{"n_layer": 14, "d_model": 256, "n_head": 4, "n_kv_head": 4, "head_dim": 64, "d_mlp": 704, "vocab_size": 16384, "activation": "swiglu", "norm": "rmsnorm", "norm_place": "pre", "norm_eps": 1e-05, "positions": "rope", "rope_base": 71600.0, "rope_fraction": 1.0, "qk_norm": false, "attn_scale": 0.125, "bias": "none", "tie_embeddings": false, "parallel_block": false, "init": "normal", "init_std_qkv": 0.0247, "init_std_o": 0.0247, "init_std_up": 0.0247, "init_std_down": 0.0, "optimizer": "adamw", "lr": 0.00184, "beta1": 0.95, "beta2": 0.98, "weight_decay": 0.23, "lr_head": 0.00801, "grad_clip": 1.0, "warmup_steps": 229, "schedule": "wsd", "decay_fraction": 0.72, "decay_shape": "cos", "final_lr_fraction": 0.0, "batch_tokens": 131072, "seq_len": 512, "doc_mask": true, "train_tokens": 948300000, "steps": 7235, "dataset": "wikipedia_en"}
Each number is 128 + 32 x the weight over its row's rms, rounded and kept within 0 to 255. Layers, rows and columns count from 0. Numbers have three digits each. The size before them is the row's rms in percent of the matrix's.

# layer 10 MLP up, 704x256, rms 0.0678, rows 267-300, columns 64-127
111:168146172137145160131098146100110107117158149159115127120148151139071110184081113115119178124114124176088110147116157120128125134102123147102135156139106107131133100162033138171108115144062127
093:109110159213167111120157187161162052092064153161178103077141142155113071132131199099129110124131151148132138074129118134099113132120126099131160155091088123135163168177132072119135150116162127
098:170130080165116128169147137140122124140111139134153122091101113130119041062158111137137078102115121092140155073164079152061127125094184121197148133138123135122154133132124115137112137116083180
090:109172127144146143172179069174129129117138115142098130121143173109139130167114137129184099075104098129089058098091151130138143092192107145097129129070149137061130083152155130102076150101103117
106:134141160148108164128128110172117151199105065155103173109066130115155205118155049151194096118163075117126144038170136156132142184111160119174097165122138098135126113106116082099140074123091133
069:118241138093188118140118113120135163104122120115141140106084149108097120063081070182117138107151162146145133141064120153131152175153145144141149173129102106122087100113158117132099150149156121
097:097088122155153021172161134163132156141068157124127112085140132133170131136124119122165123069143122120074084077131103098118133163133108116150076129110135125076166101107143088143096140137078126
104:084063164115135178108145178141062138112207157126118122135116137133132118127225093144102119142104144157139106133164133117085136125104113078145152113121140089173030115143096127116111096131170132
105:098114084158115166121121104143134162099154106125108098104117144163128140128159079117159139112120062134118125094117115095097131140161113112099125139105088153101199100121145091213119174105168108
101:078116124127119097098153127140145106082095056120121075134111164126128101196104109105124131150116178147107133181159190127070045131117132133161134151149169147143099139155070081126194186168122085
103:117122162157136198106118152096249142116177074147138131182135147156177070115133148105118148146095155130120154072145123113134123156170079126058172202090148117127169136126151126157141084090130108
077:070156084136135154089083099138092122131115144110085080117162111139227090095090154075145135114083135132126110122144142136076136094179160119074134121148125165150146130112134145094152128096097090
079:113105112121127133154123104095096078129138127126142076117149109110129153152120135124222138134123149026124113170184144120170075094121133092098113089129152148099171080119133162149114133121120122
103:145110094153139145112159133118131134123127138123115134075094104138102149122105088108215159148126206100162174142151175151154081158175162153112146121163183121140109153081128149097069162086110172
098:173150098154113120217166151121124140144106148168134146069127135087127160133164116118113110110114171091159134138150171199138136154165136153135145111125066108100122119109146110100174154149081163
105:153165125108096078066152165099103094141102117110168134144155104133140139123103100180116151164071144104109160071202187101179117124176102153116183107124134113099076105098128151025146136121087126
102:145121191141125080113104089159120140123170152071161089140082085090118091127138061145119169181106108091137100139075176071109122069152079135128177099160065159119142190063158126140069100125098144
103:103135111159116118112151212097071078106148152127173067111124106138072104101102179156099103112149124144106091128172055162119162155105100179092125123088145119131191139131146185159131110122119088
101:071117136117154146079064107129097143146111157149116116141193078119118113111118190193139125108183144076160107161078117160165160138119085121166107123121193150122149127117137130149181119092080090
103:176129175139127124097216146171173142086126052138138153100096135111114115116130135175150109073122203112144151186141154140149108196102101111143108118107106136119125144129150133096124130113097126
092:097192136117144146100187109071105113110134156147148139110079137144152174153105130164107168180100141143139118159111152111131079126106095087139113122152193108087149142144127136144098120168141147
102:172111099104107084138138103113155160057121153120109107151128164102114122115116142113170121114152068133154167132077100154231147122108103072128167124140126126154066151142087162166086185085147148
099:125148100152153148142179142142174153115156099123151162151139161092124077151124134134142134158085140099133113139153115120121155146144117110140101114071107157123102133101046112111087136110132101
112:104199117137095126158163093174122077141183127137102163152083133128139107144163091114123200096115088179101164126132123093109133159174099133167241109110106120126116116068151125084129135186096114
087:166118122163122068100086148131148118065114107138109122163162155073147158164116143111143156104101130128171087126069082185087129162122087095154081110079157132097177152141129151113092137180108151
104:133091128100149115049137184126224110086105092113151105136116113154146157080143161126133128150129101146187101127106212096131137155165144169117132121154133096106166153121094129101113094155119137
110:167111033163123140189134104165090083157111198089132126127081123099135150079137160143168152134085129119157131117127083147136160144151111140102158117133146104086120156101134122113093147126155056
096:123119091112188099160182090121161097165075155115155142151138141092127148146134092090134070122152106150155130144096108092120158172109094105176168094175137170136131116144147086108094068095143099
100:126139111155144102191136140051099135140093205130175136103104083138090108171112158094163070108085190146095152114139113110129090114033135108082115156084085054106164117104114150143100114165125159
092:066172049102137170135107132158146131145183135157150137134088125106104122156133132135093068136114167113152126146109171114115144142190210086130065077121129105088117121155081068109182171149177169
103:092138117179130122056133129119112073112126148134101148088074201154107161119159087150167133060176133055113091132106123137149155108158139183139141189112163106135080112146101125145129164167179124
102:132172206151086144132107142197078099067149089104075082128118143117098168112140161113094131164093053119111100081139129163126127121142102114149100117153109145147174131135144085117125092128138171
103:106159106127145156133089133124125142168095110176083168119106122120151099145059098110096135143185100116122134110131108115133148144112077141073125125145151169114159118130123124112083101137178122
092:145130118121093135128169089114099119165187128104100154136096062103147139148129132110208130113076092100130154140149104108178062103124143128100168186181132122079141122120131161110114116110128142
# layer 10 MLP down (transposed), 704x256, rms 0.0641, rows 267-299, columns 64-127
116:128129125162100142077072110123131110142107066127073132131109117142162114123100158141126098120095103127099186131166157107145130158103135079079096101124100114164177066140111121094141151092146180
094:139079141138100157127111190113147122168088159177155147125184106143127164164127080140189147164100113063144075136135162130177129098146116110164101108124143134150136133141187133126102120103102124
101:099109104166168108195119110120153173191153107109115166155141135114135167211112137095167171150135146143143135085119124114117150122142114117113172155129112118117156098157216148111114129063163135
085:133118124155041192123089148097137131082186149101086142187140137121090143131123104128058163167142102109121134164155113131080075137084141105103116113185126088151171109131146153173164164139121144
111:094138147104164109151133127128201117140183138165073139158144172102109159135119100028112108115119170153167132064159159109169073099127091146167163114136043124175120175120156134123195108140157017
085:102148176108216097122160108145173167142125106139158122168097144144068102099099144126145149101122136119128153153096135149136156115140130183171158099064126108141114210106112116119103131155154141
101:104107147124169152182143107125096123101125126114081105084086111148129147150131108130070131127179177128140104139137099128156133147133164114132135139142128110100134138097066088152129172200101092
110:130176131150122127146115187119125102146127139118091160125167137131116107128098120087131147141112097143109169104059125104123124124068107089119095138143104135166116167091151205142155171116149132
109:098143143115122108198199118147127120183114156159094145099123123137121151130112126115123158074161099109038089045115108105155132148114112097099147090107121166146108162100174136183116123104112068
103:148151122080147119128181107118186087099120140139131150179077149113067107144123164138106128066148160122149097176094118175102143130111058114147141118165147125136160160121177190099097172131157211
110:090089107131155168139178111089139142145107131149209129057137101147138159143131155076076162115135119147106108117125176152138125100127091119115134174141198127115107111178130094121136120092154050
086:110097124103063164165083147090121117094143163134130113135161100119140101172111138115083141125082167121124103134160103133107119107131149098135106111201157187124168124103111122142144135169107127
083:161132117109125130145089111164129095100082133135127082084113110103178150155121139106155195181119139101182140159163172120148045106129111138106107111141113155072170102149094110194080135146120115
110:160115117147134172194157172131150131116107156088159126129065115136153133203126087113166167084178105106142190130135108106088103129096118114098179101156117077125128148166112157128082193143142122
104:144137191087128155099121151172176148114157070135121055148112090145148106175146146135131118149095193151140133210152126130126144063104126147186145139079086128160111144128086145108128142079108092
109:120114176088153167037124149155146118077056118067175151092137140078117139133139092047129093158118134174139113128090130056080128074148102146153122187145194130154070125068086141100131101155210097
105:152139208166211148132120168078172190151152131153105104146148074101118104182100124105123114092129099101117110156106084084112165097146154146114094088098090117145142116145148149104062079161166106
110:136126143075135147030185190113197160121163144137184103105113118126128111150123168121162136158125078115184122103051175149098168137172106104115159119113146156101149164225192101086145095084112187
097:118141115160143169099120131090161089126141140111099144113158133046031112088123104113139103131144163146132125034126172059093137051117132174215130132185127178129162123096174105136118121142054146
109:158083177140143138141226146195116123127135085157202117093119171115101080126091214180100133100084148124152145136086181153122121149078126136170083133164196121161098120102120072130148168136108113
096:133088123168109124170074168156132142127113121126033123137139097129108076109115084158147109106164102096141102136165143116172115143084137146130092124126068222108136102159074097091111173122091137
107:142118132142124105082097174236124108106119174159161140137098098094112150144147136150111128164093204122110082103161132136124192095099109151084123119127128111097141177129153111187107166169118150
100:125106164118089138120113156177116140065100127200157132118141095125121106135120136171119118076151148140139127135116108176129151119164100154110145104095192147138168124149112081147079154135195097
115:130118135180156136135136153089107152098189112106096130115061097054156113143096079153178156144160136135112128086138148122097107149134148165160118082120108130140181090130111066146179133153124106
093:106152138148127132135108134070121141135098127086151145109079084127093179109093134101151137061134165123100079102094141114136134136209123122135087107092143134109171117130096137180189116142109117
109:176101125174136155059051170069118132112139127095129175119089113072123149047085165132147151100135094135142135123116126117133093062155088202100154126161089133168141052126101137151100181139102125
110:133102127154128134130094164107109129162109135090109093096111150104094173141103157133138127156165123108112133113087073175043054120056130148072180163116181112125118161116109152130073163183128127
095:150127161055134110121193109195157160189134104117111144082129069133126115135097176137116148046159163113123100151096180149132114110136124203191073069129147131138139165123155089137117139177188081
103:137163153207126102057135146112159105078126157170095107132053188097110092137094086144125112131134109115184106095190149167111152117125118150129132144110154103067112104149158152140133139080114103
092:170117140119150096166165145074179153130164120114161115084167128120133142110152166185137141089121140168153118134106096106187104098151108152151129096109134067133176154083153122177159115151053096
110:086125075137165104098173166125137157113181084136108127084139109077140188090044139163186172171096196159100085109110177150149130118159136127113137128119152151121140152108139134052162083221141147
106:161131116056146138177127141120134098054126211078097173160120097151135135076068129088124131125051202222114169127181106102124138123138190173091130089129165155149110123101121076097117095141096117
109:112147095100110158099129113092102133119136105153142071105070106175158090048094164141179127149140102146072118109169137197137131140110132113059165122144111048106172122138131145103109107110124155
# layer 10 MLP gate, 704x256, rms 0.0698, rows 268-300, columns 64-127
084:220096081099116124111097119154139110130155117128072134136032091124100152081107158156117096095152127102123130114110161129114153148116107132120124116082119074084151113103123192187158172146107078
100:152132105133139169146110078146109167153160111108132117056096132098088101054162065165179159175135111118161056116132126153105175157124098133192180133135147161104151140149142142149104124119106121
088:102147131128162133112166110151142188174182124192126067103077084124135105159152216129160059116137174138174146099107139085121159133123113140141154114087118095129154132145188112090190114109114163
115:140199120095156183160148102137154107135206128116174152103060063136067141107113103148117148164131104133159138125092150078146112174126132124156078143139152114141138158146079117150106109170133162
072:170123183148139127171156104176142143154135095121141128142137170097105073139135166150151143098130116167180115073155093099134152178111101153140143142093161101128165139156067142071171130161131180
105:159190129147105085144127148082181168106097120158123140155146130114093076106068088123109135149081107113141141101101142114140170145135159187134138111146091148115082162132148114099088164136108140
119:157136212119114094132139147143143148123177106177137160133160137119109155212135128198089072142109125117115108093093135143146158104104163123111077126119148165174119052135120107099126125202105130
103:099169148143104143131156130127172115115111124130127139096153135128105135123170087126149139170138111158148176107117173143076151211119137151134110116154108075156168148129132048135099122144138139
104:155162061095151145143116154125109119080183132115081138165108113059071113152142197165143108084092143180149081129036087191129150114120105069109119126135135105138120203103168180092106128098175160
114:060158188110132115105079182134147131065149151196141063125194070141131098121125146148092129143073132180118162133108086200150101148121139117162152178173112146175135152064076120126101056165148111
072:143231145117241156109123121172085105103164123176113095101145128150122155142113112114132153108140093200150072094098123134081154121134117163141181156173080079144125115149135135121110166098110158
081:127129143046173155151141058105146135096117116160179139109167155106106130128155102172127161173153113045159100129146102126181155122048096126122140120161163161135158137109109166105098114123130155
110:141132123117121151109146079173179170153092127159086143115138133097105097067135093125120126105072105091151096090093156132169140136071102098147177126133151124108158124120056115138114142178075122
089:155162105163195116139082111166115127139157156132131134142146144096095094131092137138142159152167128155119154178199128125176131131174134169113178147111101149085075102064174112149126147136119121
111:159115140116133164091102087099188140098172153056126102168133188111091091136173087099104179139118101114153083141155149126102166126087157186139165140122121127133080123101104049105102096111187120
101:099168157140182150091130075095196141172131113160119147157118098074116084122118136129113114161059054080155179173067163157151188069131094112108105125118155077094112159090114167055102103128082162
117:124160136091159111056124124124152138111125145201150078147126153086059123089157158156127116122115173058139098107119115142060157153104163130084182103106139131139206144131132076090139080129179128
092:149187128114118139163100118141071201155207142120090179095116173145135157134160088130106177126152095151154100063154153126109128104146145121163138125170151113133074112135177141131108134104205119
106:100119126119140145133059182123174144155132115177145086192136130053142119129125155116151124162155086131151176126155111145165139113138121160132140188166143125169117159116087134155097161134114128
088:134101079138127156139085166121092142121108086119092108135169143089055096130104131147144160201154087114132168114133151114095159123086125133097097119115076162162143121150087112150141146134161119
108:140109195133135173124189122102212086154133086145177132098134105124145141098164115183141164143127179143121181156116126136152122119140129147138151133123190189137129145110158162178112084175114184
091:117077193131123131142165089134072162156109187135132135119150154188123085116122160134128124148134186170107068176087106138115079120136074159099157054089141085180163136148168097163171162153141166
119:074166043070106134166128127106150153130108149147147115122179144093167149154116204149158104087131110148096106088110089145123117168100089063123086095158144135141111118209107085130094123167161110
086:120105059067139097147145188124149113105095123159094160174233169066152124139117156159133170173129128160156103085109133148136154155116149110163134092094158168111138174165142157124078095133112156
119:153096088024153114105100113132124127054105141163110160113193109107121135130130081148137109141143140110189187125126106132162113136132111123097149086150131117099135104093167116153063127096083120
118:113142116120174161097147149126155131145120135198114093152130066125141099046119144208154119122100164138102127103092105174149141171125162120138068130119104145120093153145120084121144124126149124
091:144111095028095115124186080107203191127104119078156122183226132118124114132118125123176111071148177150136175156098170141166171163105053083136148125160120142110131126141097107082105118115131091
098:120160119103146142139108124174195110186094155076143170132102103160123169103077104141085148088100141071111115114110127094079109146118142189075191180104177111111137140073101108160174086173086157
081:111129103149171074072056190102157082140116113131116175147121134129133110151107066142141126087140098098121144090096128167174076161203169071133130124130115158150112106121143072091167124118122117
102:138148120164128179119158162104179098137153144139156119174145141035161139062099127097129125104112166100173130114104113176141134110119165040099171182149078139120114138120117174139163087122190091
101:121175117125097153171161122127126106111073104165123143163071120153133086123111165118077095123140148136188150129109101121141119150119199115112125112157128137179117093127101155095094099121140057
128:120131137116101110135175182139171121114149151133080153140162142162099147113166099148110143186149106084153144109115096165094166148033128198105107114096197077094083156193139115145117110126109079
093:124096090085134127144151130162098118153108137092132115138135106114144168077136104092091104138112106121106096173172124104045077108136186127096164093115136101165095124140111082138138146120143115